Weights of a small GPT-style language model, trained from scratch on English Wikipedia: a variant of SOAP for these matrices, 3271 steps.
Each number is 128 + 24 x the weight over its row's rms, rounded and kept within 0 to 255. Layers, rows and columns count from 0. The size above them is the row's rms in percent of the matrix's.

# layer 6 attention query, 256x256, rms 0.12, rows 222-242, columns 128-191
size [ 83  97 101  97 102 110 103  99  84 104 102 101 104  99  93 103 106 101  99  97  97]
[[103 112  95 142 125 155 125 121 166 153 123 157 147 125 172 137 110 109 116 144 138 119 116 113  98 119 132 119 100 130 110 127  96 104 108 111  82 154 122 114 103 170 160 131 163 143 117 176 170 118 127 129 163 111 162 159  96 135 102 155  98 127 148 116]
 [140 117 107  75 127 101 123 111 130  72 187 124 121 131 127 122 114 126 139 126 118 145 130 124 115 122  80 121 146 140 138 131 106 112 120 109 144 113 127 137 107 122 155  93 158 125 150 138 140  85 105 168 108 143 152 140 115 149 107 136 137  82 134 108]
 [117 102 118 109 129 126 121  98 147  97  96 170  82 118 134  95 161  99  94 126 149 144 169 109  75 109 149 127 128 121 174 123 122 146 136 139 112 128 141 150 138 130 139 127 177 142 142 131 121 158  97 138 151  77 201 137 154 103 151 125 110 114 138 117]
 [154 113  77 152 142 149 153 135  64 137 102 129 105 140 103 113 112 128 141 140 171 162 113 107 131 110 127 125 142 161 178  97 117 136  94 138 146 122 128  89 138 170 136 142 111 133 106 173 131 131 140 128 149 100 132 100 137 164 110 104 117 153 122 142]
 [113 128 142  93 131 144  97 130 103 112  86 140 156  91 151 166 129 156 112 110  94  96 192 132 108 118 134 145 160 117  98 126 113 171 124 138 156 136 169 152  64  90 131 113 150  95  98 174 124 144 123 153 103 136 149 147  95 118 117 138 145 125 136 100]
 [123 133 138 109 178 141 133 122 119 131  91 149 138 144 127 129 138 136 130  76 108 193 114  91 119 164 143  93 145 165 137 142 154 128 135 105  92 130 113 109 124 118 140 105 134  67 118 108 137  70 154 147 156 189 118 113 117 147 138 107 140 132 136 132]
 [110 142 140 186 147 105 105 104 150 133  90 127 135 113 122  93 106 134 128 136 185 117 116 126 132 103 104 161 145 164 125 140 190 145 159 153  89 130 107 138 103 114 150  84  98 121 105 155 105 127 137 102 135 106 114  85 161 124 160 105 111  97 109 125]
 [137 152 148 101 103 141 102 161 140 110 142 129 172  91 114  82 177 123 150 117 125 144 133 114 145  97 126 124 155 103  96  61 113 133 133  83 120 128 173 133  56 143 143 155 150 120 115 152 146 126 192 113 134 107 142 148 114 137 137 130 147 140 121 100]
 [128 111  94 102 151 180 184 156 118 128  95 179  67 142 159 116 134 119 125 137 146 187  91 127 126 153  93 138 112 119 125 123 142 117 104  93  85 153 110 161 117 134 118 148 101 125 120 149 149 107 146 122 115 135 113 149 116 105 160 133  88  68 127 139]
 [106 125 111 140 124 126 135 113 127 118 141 141 113  82 108 103 148 157 160 125 119 135 103 145 131 156 157 121 114 126 134 137 110 104 123 125 126  96 147 149 126  92 108 168 134 122 128 114 145 122 130 146  87 118  95  92 130  82  97 136 115 150 172 121]
 [ 94  93 110 109 116 163 131 115 138 144  84 122 124 127 100 160 107 161 152  87 133 137 121 133 164 105 188 152  99 120  99 132 171 120 145 123 155 117 139 127  93 116 128 131 133 137  78 115  70 119 136 118 132 141 157 137  88 119 147 141 128  91 136 102]
 [110 123  85 108 134 128 126 110 107 127 107 111 110 109 168 140 161 131 111 101 100 120 116 146 139 101 183 124 126 103 113 131 144 115  90 115 176 160 150 112 110 135 114 123 122 153 144 138 118 131 152 198 136 128 148 105 118 112 138 161 100 119 153 128]
 [ 94 130 116 128 123 146 149 154 114 142 150 197 116 162 144 103 118 161 140 128 103 103 151 113 137 144 201 112 128 134 131 184 119 119 139 119 143 113 117 151 160 158 145 151 110 128 149 123  71  65 117 141 113  65 121 132 156 112 131 102 138 118  89 106]
 [113 123 108 169 129 110 134 137 125 154 127 134 122 170 152 147 123  63 126  84 136 114 114  90 108  93 107 137 115 137 165 123  87 107 140 149 127 153  99 113 144 126 134 127 154 126 118  96 151 106 111 120 131 105 175  98 137 133 142 163 110  79 126 148]
 [ 91 147 116 183 115 133  93  93 175 124 128 126 125 116  87 109 118 143 108 104 129 117 122 127 158 132  97 119 134 105 162 126 138 144 120 125 131  96 109 100 146 109 104 112 123 124 145 109 119 131 109 155 103 144 132 112  93 152 144  89 144 107 122 147]
 [144 126 154 106 133 136 100  96 120 122 151 158 115 133  84  82 140 144 162 132 135 156 103 112 120 180 184 150 127 137 136 135 163 174 132 107 138 112 146 103 142 104 104 119 111 107 119 134 152 114 121 112 111 110 117 124 101 132 134  83 146 123 111 123]
 [103  79 111 131 114 150 135  92  98 109 107 121 126 127 125 113 121 134 155 163 136 133  89 187 122 165 120 138  94 160 144 142 155 131 130 121 126 108 118 121 158 126 104 132 113 130 124 127 167 143 133 108 138 149  98  99 101 132 138 174 113 110 137 157]
 [149 151 146 133 136 111 128 130 141 117 132 139 102 147 180 136 129  89 136 111  94  94 102 150 140 143 166 117 145 137 162 111 135 133 125  83 166 127  98 117 139 140 153 146 141 128 151  99 153 119 145 155 138  86 123 122 136 159 114 110 163  96 156 106]
 [ 94 115 141 167  96 156 121 107 113 160  75 147 123 122 132 150 114 106 140 141 127 150 156 191 103 128  91 137 141 147 102 117 136 131 113 152 109 128 100 127 134 156 143 150  96 142 103 168 128 145 112  74  95 123 111  80 111 139 167 127 130 100 127 136]
 [161 100 140 141  99 102 134 133 122 123 140 128 149 153 120 108  74 132 176 105 141 142 102 108 134 124  80 152 113 143 128 134  99 128 115 107 166 120 145 134 147 147 174  95 131  62 100 179 155 104 124 127 115  74 135 132 133 155 111 136 118  93 125 117]
 [143 137 122 106 198 142 121 108 133 127 113 124 129 159 132 129 148 123 128 182 203 140  95 109 106 149 113 140 153 144 111  92 155 150  79  69 141 128 132 146 114 115  81 133 130 167 110 107 169 146 131 108 124 141 125 141 121 126  92 136 117 169  88 131]]
# layer 6 attention key, 256x256, rms 0.117, rows 222-241, columns 128-191
size [ 93  98 103 100  90 104 113 102  89  87  95  97 102  99  91  98 101 102  92  97]
[[101 117 106 145 135 130 151 183 123 134 154  78 118 109 120  92 133 170 117  89 125 148 143 136 104 130  88 136 117 129 120 172 121 134 136  90 109 135 141 101 145  94 128 161 119 140 152 114 140 160 105 119 161 105 133 113 104 141 116 172 138  84 140 138]
 [155  93  85 127 135 133 122 140 143 125 159 125 117 126 114 135 134  98 118  78 122 126  90 136 146 151 141 107 153 180  98 110 105 106 127 133 134 124 115 126 145  90 132 128 149 108 121 125 150 138 134 128 147 118 133 171 126 109  96 139 125 109 175 108]
 [157 128 145 141 168 131 118 147 131  99 106 111  93 134 140 123 108 121 123 105 112 124 188  89 163  98 107 120 100 131 142 113 157 132 147 164 151 165 122 149  83 100 100 148 158 147 130  95 132 114  74 137 139 127 149 161 131 104 141 138 145 100  97 103]
 [ 94 137 113 123 104 166 106 157 120 147  92  99 133 116 104 130 132 123 128 109 107 156 134 113 118 101  99 146 115 156  83 114  81 113 113  84 118 179 154  92 176 119 138 133  99  94 122 120 158 109 101 102 123 137 125 107 150 117 112 108  95 148 146 117]
 [132 114  96 133 157 171  92 149  96 138 143  94 106 152  86 111 107 145 159 115 108 126 160 115 128 115 129 155 120 133 118 137 115 174 137 124 167 144  92 106 127 130 131 145 130 118 128 118 156 159 138  99 116  90 126 179 103 129 103 113  99 131 117 112]
 [ 59 157 172  76 146 126 134 130  96 141 148 124 162 166 131  94 138 109 148  88 129 127 125 131 104 112 134 120 162 134 149 138  97 134 100 124 159 173  91 133 154 164 132 176 127 128 162  88  97 135 124 114 166 160 107 165 138 118 139 121 108 127 143  85]
 [124 141 135  93 128  92 107  93 137 149 136 109 108 125 142 117 152 110  90 117 161 147 136 147 129  91 126 112 162 172 141 119 139 113  60 138 128 129 129 143 147 146 164 132  58 146 154 144 113 119 178 143 130 141 121 156  99 115 153 158  93  98 104 124]
 [137 135  94 121 102 133 135 143 104 113 154 132  92  86 109 112 100 191 150  94 114 119  96 102  86 139 143 111 148  93 132 129 128 145 133 117 150 173 145 128 134 153 136 142 114 151 126 104 115 150 183 106 122 142 122 137  83 125 124 145 123 133 107 102]
 [121 132 161  97 110  66 154  82 150 151 152 148 127 121 141 145 130 123 121 126 145 123  82 171 106 134 103  78 146 141 144 131 116 127 101 115 147 125 113 175 117 119 120 110 122 128 119 137 153 149 135 139 137 171 128 148 164 136 134 116 161 109 167 137]
 [159 105 117 103 118 110 117  95 133  89  85 156 106 129 126 140 170 124 142 137 126 167 112 143 150  99 137 104 125 102 160 117 116 130 115 135 125 111  88 152 126 154 107 136 120 153 150 101 120 135 188 134 130 127 125  99 157 103 125 113 134 158 184 113]
 [111 100 106 107 123 171  88 133 138 159  89 155 137 139 108 130 126 169 155 184 150 136 147  93 122 121  80 123 129  88 159 140 140 164 142 116 134 151 165 130 136 125 142 139  94 142 117  76 117 107 118 110 133 105 137 120  93 139 148 120 143 123 114 118]
 [124 109  94 151 122 178 113 184 104 119  89 134 100 142 125 120 148 150 118 119 111 124 163 148 106  93 134 168  79 121  92 175 119 170 168 137 104 177 146  79 138 133 106 114 129 178 140 135 138 119 112 146 104 104 167  99  80 144 133 150  69 122 111 120]
 [104 128 152 151 139 155 143  97 131 104 100 136 120 158 122 116 143 118 183 146 117 142 197 108 153 108 121 154  95 125 121 137 126 135 124  97 104  77  86 123  86 129 148 114 144 151 150 147  98 129  92 102 168  78 137 167 183  66 160 118 111 136 116 128]
 [159 101 153  90 147  94 159 135 117 111 141  97 160 114 128 166 100 126 113  95 106 145 120 109 112  92 119 107 124 114 119 127 170 164 167 156 120 105 164  76 142 113 103 188  94  89 110 135 115 139 107 100 117 132 145  83 118 107 117 150  97 137 126 138]
 [ 84 118  84 161 158 132 114 134 116 127 129 161 104 119 109 118 123 124 132  85 124 202 150 114 159 125 125 143 149 127 100 122 121 157 117 126 115 138 149  93 130 134 111 120 131 120 173 124 132  59 136 135 120 116 113 113  79 100 112 151 111 130 124 123]
 [160 142 131  73 123 122 119 112 126 152 177 115 145 178 142 128 149 155 176 106 131 133 137 130 129 124 114 116 191 133 137 117 149 117  57 103 143 159 125 173 161 122 144 101 156 139 126 131 136  80 108 137 128 151 124 135  75 116 154 125 144 118 134 156]
 [122 110 122 122 148  85 126 127 135 178 142 156 176 142 124 143 143 128 161 113 146 137 128 138  99 141 117 137 154 127 119 120 150 123 135 142 137 146 134 124 143  95  84 126 116 115 172 126 162 126  81 169 172 140 156  90 101 171 152 109 151 132 140 127]
 [139 121 146 100 143 114 130 138 122 134 159 152 147 109 143 136 142  88 125 133 115 114 123 148 142 174  88 103 136 155 132 111 133 133 130 122  84 139  87  92 111 126 153 128 111 101 120 135 175 145 115 119  90 169  84 119 117 128 184 108 145 110  94 168]
 [128 107 112 151 122 175 135 118 140 156 138 103  90 137  97 122 124 132 175 154 143 149 147 102 157  89 124 166  95 190 108 104 151 123 139 170 106 142 121 104 168 124  83 138 117 127 168 121 125 136 111 143 131 143 111 172 150 110 126 127 102 141 108 140]
 [145 117  98 108  84 193 146 133 109  79 118 104 140 129 137  74 163 161  94 116 163 143 145  99 111 147 122 132 138 135 137 100 129 138 104 116 156 156 191  92 113 130 149 144  80 108 154 136 143 109 105 110  94 105  83 140 129 163 121 148 136 123 159 134]]
# layer 6 attention value, 256x256, rms 0.114, rows 192-223, columns 128-191
size [115 109 107 104  96 106 104 125 114 102 117 110 105 107 101 100 110 107 104 112 102 113 111 108 114 106 104 113 111 104 112 120]
[[118  83 135 129 100 114 141  81 126 157 149 119 139  82 124 121 150  95  90 108 116 123 134 133 127 104 146 125 116 113 125  86 117 113 155 102 118 103 138 151 102 144 156 154 136 159  76 162 127 155 105 116 153 140 146  86 101 139 160 146 126 112 158  88]
 [113 150 117 125 109 115 145 135 131 155 147 128  98 140 170 135 121 142 155 130 124 138 121 114 101 107 161 126 130 184 132 116 161 120  93 135 166 105 112 127 108 117 132 182 115 190  98 110 130 100 114 140 151 114 123 142  79  83 124 117 153 115 118 173]
 [109 154 161 129 120  85 156 129  87 108 149 123 191 144 120 122 116 156 135 175 136 135 125 117 143 108 102  79  98  95 126 106  97 110 162  97 104 155 165 148 102 127 127 107 131 180 146 124 135 163 118 112 107 125 108 117 135 170 142 129 103  88  83 107]
 [162  95 139 124 142 118 122 152 144 135 116 139 155 188  95 145 151 182 144 122 102 121 125 104 154 136 132  91 121 160  82 146 116  90 102 124 133 127 117 141 109  61 108 130 156 132 103 105 135 102 172 134 135 130 128 134 103  91  85  84  98  97 109 137]
 [105 152 102 110 138 148 117 125 112 105 100 123 118 148 101 105  79 158 168 151 110  83 160 143 136 111 150 132 129 114 109 158  98 149 100 177 123 127 135 122  83  99 151 127 118 152 132 130 131 152 152 142 152 159 131 173 135 128 118 140 156 114 105 144]
 [156 130 132 114  96 127  85 153 131 110 148 109 127 161 122 118  98 131 139 154 122 136 122 120 104 144 104 129 107 146 153 161 113  97 126 143 156 150 159 136 116 114 108 128 137 109 144 151  99 113 178 156 106 135  75 154 119 129 123 102 130 130  70 155]
 [140 155 155 137 137 119 150  76 140 123  86 119 131 119 136  89 121 132  96 153  85  99 163 167  84 124 168 143 140 116 142  79 130 104 160 136 121 123 137 141 112 168 119 153 120 181  94 144 111 137 108 144 143 155 101 129 130 112  96 146 145 121 124 122]
 [126 132 113 162  94 154 120 165 146 115  92  93 126 111 104 144 153 113 158  73  73  98 131  95 137 128 146 127 101 115 143 111 116 161 122 145 111 129 125 124 132 116 130 129  89 139 109 153 155 108 158 103 179 102 189 126 110 128 131 102 132  99 151 121]
 [145 158 139 130 150 133 165  85 132 129 120 142 133 159 129 153 131 149 134 146 115 131 168 145 116 127 146 122 130 125 168  79 129 108 165 139 116 129 119 132 138 126 115 160 141 166 170  92  78 100 103 118 149  99  99 135 122  97  94 107 151 148 112  99]
 [175 134 110 150 143 131 134 146 135 103 124 151 145 162  94 148 116 136 132 104  74 138 106 112 169 116 132  98 123  88 129 126 146 106 139 113 212 117 118  94 104 100 124 125 154 100 145 135 110  90 116 121  68 150 130 130 133 104 120  83 159 149 109 144]
 [127 111 155 146 113 109 137 114 146 119 121  97 105 116  87 130 135  86 178 171 127 157 108 103  90 166 149 125  79 176  84 131 119 112 126 138 174 138 149 126 151 156 102 122 120 131 149 149 147 121 140 138 127 125  99 156 142 128  95 135 107 128 115 163]
 [137 127 197 144  77 128 104 109 130 138 122 125 130 143 132  93 125 100 121 142 108  99 116 118 119 143 178 149 128 144 119 103 113 132 130 133 132 163 116 149 121 110  89 110 161 142 158 113 112 111 140 121 106 158 118 133 168 103 133 125 136 132 148 116]
 [117 133  95 108  85 141 114  97 113 108 123 147 132 115 104 115 167 120 148 123 106 158 119 122 119 136 127 145 139 168 160 100 129 163 115 127 150 131 125 131  78  99 148 142 106 125 161 142 117 117 157 142 137 148 117 120  75 174 110  99 130 115  97 143]
 [163 109 181 167 115 125 148  93 110 146 133  88 128 114  92 150 126 121  80 133  78 134 143 116 120 174 124 146 103 108 108 137 109 143 141 108 141 139 133 139 136 186 113 103 169 130 107 158 150 155 138 128 141 151 141 132 144 151 123 136 133 145 116 131]
 [131 130 115 109 126 120 135 140 129 104 113 154 141 106 146 133 115 164 111 116 145 133 171 113 114 161 133 119 163 169 128 180 108 112 113 146 119  83 175 139 111 122 134 144 107 135 127  63 153 132 120 132 152 133 101  92 111 124  91 107 141 158 137 158]
 [135 116 140 103 182 131 179 143 143 142 155 119 116 161 130  81 145  85 116 118 138 137 139 124 141 148 121 119  99 129  77 113 151  86 165 100 118 107 163  97 118 129 121 123 149 129 122 103 112 130  92 146 145 144 113 133 120 160 193 120  94 133 158 132]
 [123  68 134 166 119 135  78  72 131  79 108 127 142 137 117 110 118 144 117 127 152 129 137 118 138 102  82 165 155 115 175 133  93 141 148 131 153 164 126 115 121 156 150 152 157 116 116 142 112 181 118 156  66 128 136 112 112 140 103 147 152 155 114 150]
 [184 121 159 122 151 159 168 113 113 107 142 137 124 130 108 129 147 119 154 130  96 114 114 152 124 100 100 150 101 153 107 132 158 126  94 114 102 124 130 101 119 144 129 146 149 113 108 130 124 155 106 204 150 147  95 139 117 118 110  96 131 138 123 113]
 [130 151 128 116 130 111 160  83 117 168 167 100 143 137 121 153 117 142  99 154 144 137 155 117 183 130 118 121 125 119 175  86 107 140 149 127  94 138 108 144 127 165 105  71 143 143 103 128 109 171 122 121 141 142 105 117 148 147 203 131 139  99 120 141]
 [107 177 165 138 156 166 120 134  98 113 114  95 120 134 154 118 153  72  98 105  98 113 130 157  95 144 151 139  84  89 106 137 149 173 119 141 117 140 162 135 105 130  99 129  82 126 103 101 146 175 138  79 132 127 153 149 145 144 190 138 127 136 120 111]
 [117 104 125 123 111 123 151 121 134 154 114 128 132 113 152 154 130 111 122  72 154 107  97 101  98 151 105 140 118 141 103 141 144 118 113 136 167 127  87 119 139 112 133 149 130 132 113 108 160  85 158 128 151 120 146 150 136 145 111 157 151 170 162 152]
 [155 154 138 149 164 123 136 179  93 121 135 122 119 122 151  97 110 123 173  91 100  87 149 109 132 117 150  99 130 130 130  97 126 113 152 159  91 109 141  93 135  88 131 137 147 130 139  93 126 113 119 131 150 111 142 165 134  54 146 114 147  96  98 119]
 [130 113  73 121 108 143 148 163 117 143 126 125 126 172 136 164 129 151 131 119 157 123 151 111 154 108 104 132 162 118 147 122 169 127 132 121 138  99 121 126 138 131 129 149 171  92 136  86 141 133 100 117 117 193  90 116 129 139 114 100 136 149 145 132]
 [116 128 108 152 121 152 121 152 166  98  53 141 143 140  96  98 126 122 158  85 102 148 126 127 156 121 137 131 128 132 122 113 131 125 135 150 102 162 114 144 157 154 132 142 117 139 135 134  84 195 132 153 178 123 136 177 103 135 113 116 137 179 144 126]
 [174  95 101 125  97 144 124 142 155 113 150 156  73 132 144 141 106 134 164 108 161 147 150 131 144 137 112 135 176 139 171 152 173 126 138 119 119 149 124 142 159 125 116 110 166  93 127 141 140  98 130 144 145  99 145 128 129  80 110 132 133 121 136 146]
 [138 180 100 149 166 123  90 190 100  84 120 148 123  92 126 141 129 113 114 114  97 133 126 122 110 101 126 178 115  93 142  81 125 169 145 130 114 127 152 176  80 108 102 114 103 108 129  96 138 129 109 145 148 155 147 116  91 169 110 135 128 115 119 129]
 [122 131 105 120 100 158 158 128 128  91 108 135 113 111 108 159 151 146 145 119 157 144 165 122 114 133  56 144 140 108 117 148 147 154 135 126 116 143 141 111 161 108 118 118 142 109 142 138 122 135 117 167 122 122 134 109  70 175 149 138 145 150 127 140]
 [132 146 130 102 157 123 154 121 115 126 175 112 147  74 147 147 138 125 138 136 112 118 162 156 127  64  87 145 129 114 140 139 128 142 117 124  99 138 139  98  81 167 125 110 126 141 103 109 123 138 122 106 161 159 136  92 137 138 132 109 128 122 124 120]
 [155 121 149 136 114 165 137 100 134 138 133 126  90 140 131  90 135 111 153 145 118 130  95 120 104 145 164 110  56 160  92 140 153 125  97 121 163 128 110 107  98 156 104 166 112 130 133 130 127  88 104 172 164 144 113 170 153 139 149 127 137 123 161 135]
 [138 151 113 129 146 132 124 169  89 121 126 128 115 145 103 192 117 121 150 141 126 160 124 122 144 138 124 155 110 105 128 170 121 167 133  99 154 125 132 155 138 103 107  93 123  72 119 110 125 123 153 152 126 134 115 120 126 131  69  99 125 129 100 139]
 [152 147 135 178 138 118 115 126 163 133 146 159 102 147  90 115 132 136 151 127 117 142 156 125 123 101 145 104 125 207 158 104 154 107 147 140 150 114 142 143 103  99 106 136  92 130 149 134 121  64 106 153 119  68 137 138 106 109 121 138 161 103 135 129]
 [126 152 156  83 132  74 134 124 117 140 133 131 125 112 143 132 176 147 126 117 146 115 109  87 144 137 143 149 102 148 105 119  95 130 100 125 116 157 130 109 116 138 120 184  96 127 104 111 130 182 124 146 114 102  99 150 104  98 152 117 101 153 123 114]]
# layer 6 attention output (transposed), 256x256, rms 0.101, rows 192-223, columns 128-191
size [116 109 115 101  93  99 104 121 110 100 119 106  99 110 101 104 116 100 106 113 100 108 105 101 121 109 104 112 107 105 107 115]
[[147 143 137 116 112 112 134 137 111 129 135 101 155 155 121 157 114 125 150 127 146 162 121 150 136 117 109 177 143 105 119 155 128 145 144 146 128  96 135 159 121 124 125  99 121  40  80 103 140 128 122 105 107 105 122 159 116 133 115  93 127 126 129  92]
 [173 125 119  99 119  85 106 130 135 117 119 106  82 157 125 128 120 110  99 163 184 123 121 176 126 147  93 118 144 167 133 121 166 118 131 108 123 175 130  73 173 124 116 132  94 153 142 113 149 142 118 134 144 118 109 133 147 161 143 152 185 150 153 118]
 [115  88 150 123 105 123  93 127 133 176 112 146 122 134 145 108 137 158 120 111  92 138 173 104 145 138 183 111 137 113  68 132 105 134 126 129  92 151  84 110 145 118  89 166  99  47  96 158  89 126 104 133 168 122 102 147 143 127 155 115 129 195 142 145]
 [118 147 105  89 169 112 104 148 136 127 156 100 111 104 139 107 171 114 170 106 140 137 130 100 105 103 118 104 110 152 119 163 148 165 140 110 133 134 114 108  96 138 135 118 131 142 126 137 120 160  98 136 132 119 132 154 170 140 151 154 147 136 155 152]
 [128  65 112 110 167 188 108 160 122 109 138 111 144 136 155 160 150 117 114 109 134 129 134 129 146 143 126 124 106 108 137  82 144 166  97 139 160 118 153 109 157 127 124 172 168 110 152 169 160 174 147 115 117 160 119 103 111 183 136 184 133 114 101 111]
 [118 104 121  95 152 151  95 124 151 172  67 149 136 148  82 137 137 162  98 124 139 124 120 137 124 154 144 121 147 157 134 176 115 151  93 169 129 150 133 110 115 131 161 127 126 154 113 100 127 141 116 112 169 124 126 107 190 156 129 120 152 150 146 153]
 [115  84 173 123 152 121 110 114 115 104 135 171 120 120 114 151 162  99 156 102 134 169 128 111 157 157 182 132 114 142 132 135 115 112 113 133 149 143 146 131 171 127 129 106 120 106  91 160 160 137 134 119 125 112 140 180 132 113 101 110 104 167 143 118]
 [152 137 158 112 131 117 107 115 177 169 134 196 104 120  96  76 126 147 160 133 177 118 122 119 131  84  76 139 162 118 112 139 120 117 119 133 153 114 134 126  68 106 136 109 127  94  91 156 148 118 137 124 135 177 118 128  99 175 133 131  98  86 149 129]
 [150 132 122 137 104  66  91 161 127 141  96 138 126 110 125 105  90 135 144 147 114 144 129 161 167 137 159 144 109 145 117 144 137  98 179 154 128 102 151 146 170 109 186  88 112 155 129 155 167 158  88 148 124 143 135 112 138 128 155 134 145 139 131 133]
 [ 94 124 105 122 107 107 168 128 150 114 154 136 142 116 145 120 120 102 158 143  94 132 102 144 106 121 135 151 144 142 132 174 115 167 134 136 112 128 126 157 134 184 128  95 127 117 123 124 135 134 138 133 167 106 137 116 124 125  85 125 115 112 154 154]
 [114 122 126 154 138 108 149 111 126 119 148 136 104 104 176 150 106 137 132 136 131 130 142 160 174 121 152 158 156 172  84 130 127 146 142 163  81 158 147 127 144 132 148 171 126 151 146 142 137 158 118 138 122  92 125 114 126 148 156 118 114 132 115 116]
 [124 166 179  91 140 137 108 113 142 139 126 138  47 148 121 109 151 110 165 153 146 120 169 109 102 102 137 137 145 156 114 155 149 143 131  87  98 131 141 171 118 140 119 158 103 155 157 153 142 194 119 171 150 111 126 115 136 126 113 169 105 107 103 127]
 [156 162 112 166 125 121 147 136 131 105 123 177  95 137 116 102 136 141 108 143 130 142 130  86 121 147  99 112  88 115 123  90 106 126 135 104 125 116 145 127 172 150 111 133 131 132 127  69 134 157 134 157 132 118 148 150 148 129 138 119 128 160 138 108]
 [ 98 118 168 124 124 140 129 114 114 142  79 123 139 130 147 122 126 137 137 131 155 123 140 147 123 151 147 165 142 141  94 138 102 142 135 172 116 132 122 122 131 115 161 111  62 137 117 123  60 150 115 159 137 121 105 138 100 150 122 151 133 133 148 154]
 [158 129 127 198 138 111 113 119 129 120 128 120  81 115 102 125 150 107 119 133 141 164 106 161 121 151 125 122  98 113 124 155 169  99 129 143 114 104 118 137  98 133 106 124 137  78 145 153 112 165 192 150 159 147 142 145 130 155 117 136 122 132 111 131]
 [110 129 143 137 115 106  84 192 120 164 125 121 136 142 150 167 140 142 177 148 143 124 136 125 117 128 114 133 150 136  99 125  78 197 101 104  92 115  97 164  90  90  78 111  87 145 165 167 116 169 126 117  62 131 122 124 142 113 131 118 123 133  83 153]
 [151 134  90 127 124 155  94  87 122 128 110 135 140 189 126 131 127 154 109 108 110 153 144 128 138 124 173 150 144 138 109  85 166 101 124 135 146 123 139 162 144 102 146 131 168 103 104 125 110 100 130 163 126 131 132 153 136 152 167 136 152 125 117  96]
 [153 145  97 142 106 102 154 144 127 118  85 109 121  80 120 119 149 132 173 146 108 150 123 120 165 151 152 138 135 120 124 132 116 105 113  79 201 104 175 124 110 121 147 113 121 115 141 128 105 107 145 135  69 123 131  93 114  90 156 126 150 127 148 116]
 [ 97 112 134  83  81 157  87 111  96 126  66 155 119 116 120 105 134 198 135 130 131 121 119 103 143 125 101 120 135 143  99 132 181 141 185 136 144 122 117 141  86 112 115 119 128 131 120 102 133 109 133 107 141 111 160 150 126  89  98 130 110 137 139 104]
 [108 124 143 129 145 161 126 116 160 162 137 147  85  81  90 127 142 123 105 155 114 122 124  81 154 164 156  99 143 121 133 143  98 127 119 107 121 108 116 102 134 134 146 131  96 151 103 175 119 142 165  85 124 124 130 140 137 151 142 116  99 100 161 147]
 [ 94 122  85 129 106  99 117 135 146 125 106 101  99 128 133 144 125  94 120 128  98 122  99  98  84 144 138 132 135 149 119 128 126 111 125 127  78 122 149 104  98 172 171  96 105 116 122 114 106 179 129 125 123 135 122 119 132 132 139 144 151 121  98 130]
 [129  84  99 127 143 153 157 136 111 173 127 138 139 156 114 116 117 107 136  82 137 163 134 129 134 131 140  97 112 112 116 184 134 122 130  79 143 165 143  99 144 150 146 140 107 157 167 208 135 116 109 124 118  81 145 118 122 138 144 139  99  55 147 143]
 [102 128 152 123 144 149 123  94 149 117 128 160 148 120 102 117  66  72 132 119 101 132 121 141 151 135 111 121 123 157  99 152 153 148 128 120 139 114  87 112 101 101 128 118 159  93 162 176 165  82 130 128 114 110 104  85 157  96 117 151 123 115 108 118]
 [102 130 138 126 124 122 155 110 117 136 130 156 158 138 168 162 183 103 116 106 120 106 127 144 131 126 138 169 113 126 166  91 147 145 167 136 118  96 118  98 178  85 135 103 114 140 114 116 143 144 174 127 130  67  98 128 107 129 152 112  99 121 137  73]
 [137 134  89 114 170 146 109 117 138 121 138  99  96 139 158 119 149  82  82 157 143 100  90 121 120 135 138 137 126 132  85 115 148 116  86 125 131 123 137 122 157 154 137 136 147 136 163 137 112  98 127 117 105 126 123 124 114 117 137 145 105  88  90 152]
 [154  82  88 120 128 169 139 163 128 121 121 168 124 101 108 148 145 133 164 166 119 120 109 148 121 162 109 115  73 172  99 106 139 142  97  88 150 108 131 101 145 129 141 158  95 107 164 201 148 133 121 102 122  75 120 113 136 164 154 101 138 146 167  98]
 [119 155 115 142 141 147  57  88 148 130 143 116 179  88 100 109 145 154 113 144 114 161  91 112 144 152 125 130 154 136 138 123 117 111 166 143 126 139 130 138  86 142  92 133 102 111 131 152 155  97 131 129 123 163 123 146 135 119 121 139  84 115  91 126]
 [136  96 101 120 131 130  84 170  97 131 156 158 123 134 107 132 143 135 125 142 116 123 100 115 137 147 123 114 138 117 141 102 128 139 152 139 140 144 136  87 129  93 112 138 116 103 134 137 123 114 149  84  79 120 105 144 105  85 121 149 133 141 168 130]
 [129 120 124 101 112 103 119 115 129 148 159 101 118  98  92 135 129 165 152 135 154 128 110 168 110 152 104 151 147 103 105  91 114 145 110 113 137 127 140 142 149 137 129 135 104 109 121 138 112 120 100 104 115 132 157 125 180  92 119 157 142 130 130  80]
 [143 133 108 147 132 144 192 150 154 173 106 122 101  99 129 111 135 121 107 107 104 164 141  94 113 135 111 104 137 161 152 104 132 149 143 125 132  79 157 120  88 143 114 154 127 100 138 162 170 137 124 110 147 156 119 138 154 108 143 135 153 119 134  96]
 [135 166 101 117  85 156 131 156 107 134 132 104 104 103 144 102 105 104 150 136 152 116 104 156 140  90 146 134 121 119 120 127 143 139 130 111 141 139  87 128 143 136 139 101 129 171 101  83 137 102 125 134 157 130 121 152 158 156 116 160 100 126 164  92]
 [ 88 106  96 109 122 177 108 145 138 139 136 130 147 139 146 158  96  71 143 101 105 147 172 148 150 172 151  97 128 118 106 123 145 185 112  81 134 130 125 134 169 106 140  86 168 116  90  92  92  96 161 114 120 123 117 120 105 153 124 106 148 107 146 152]]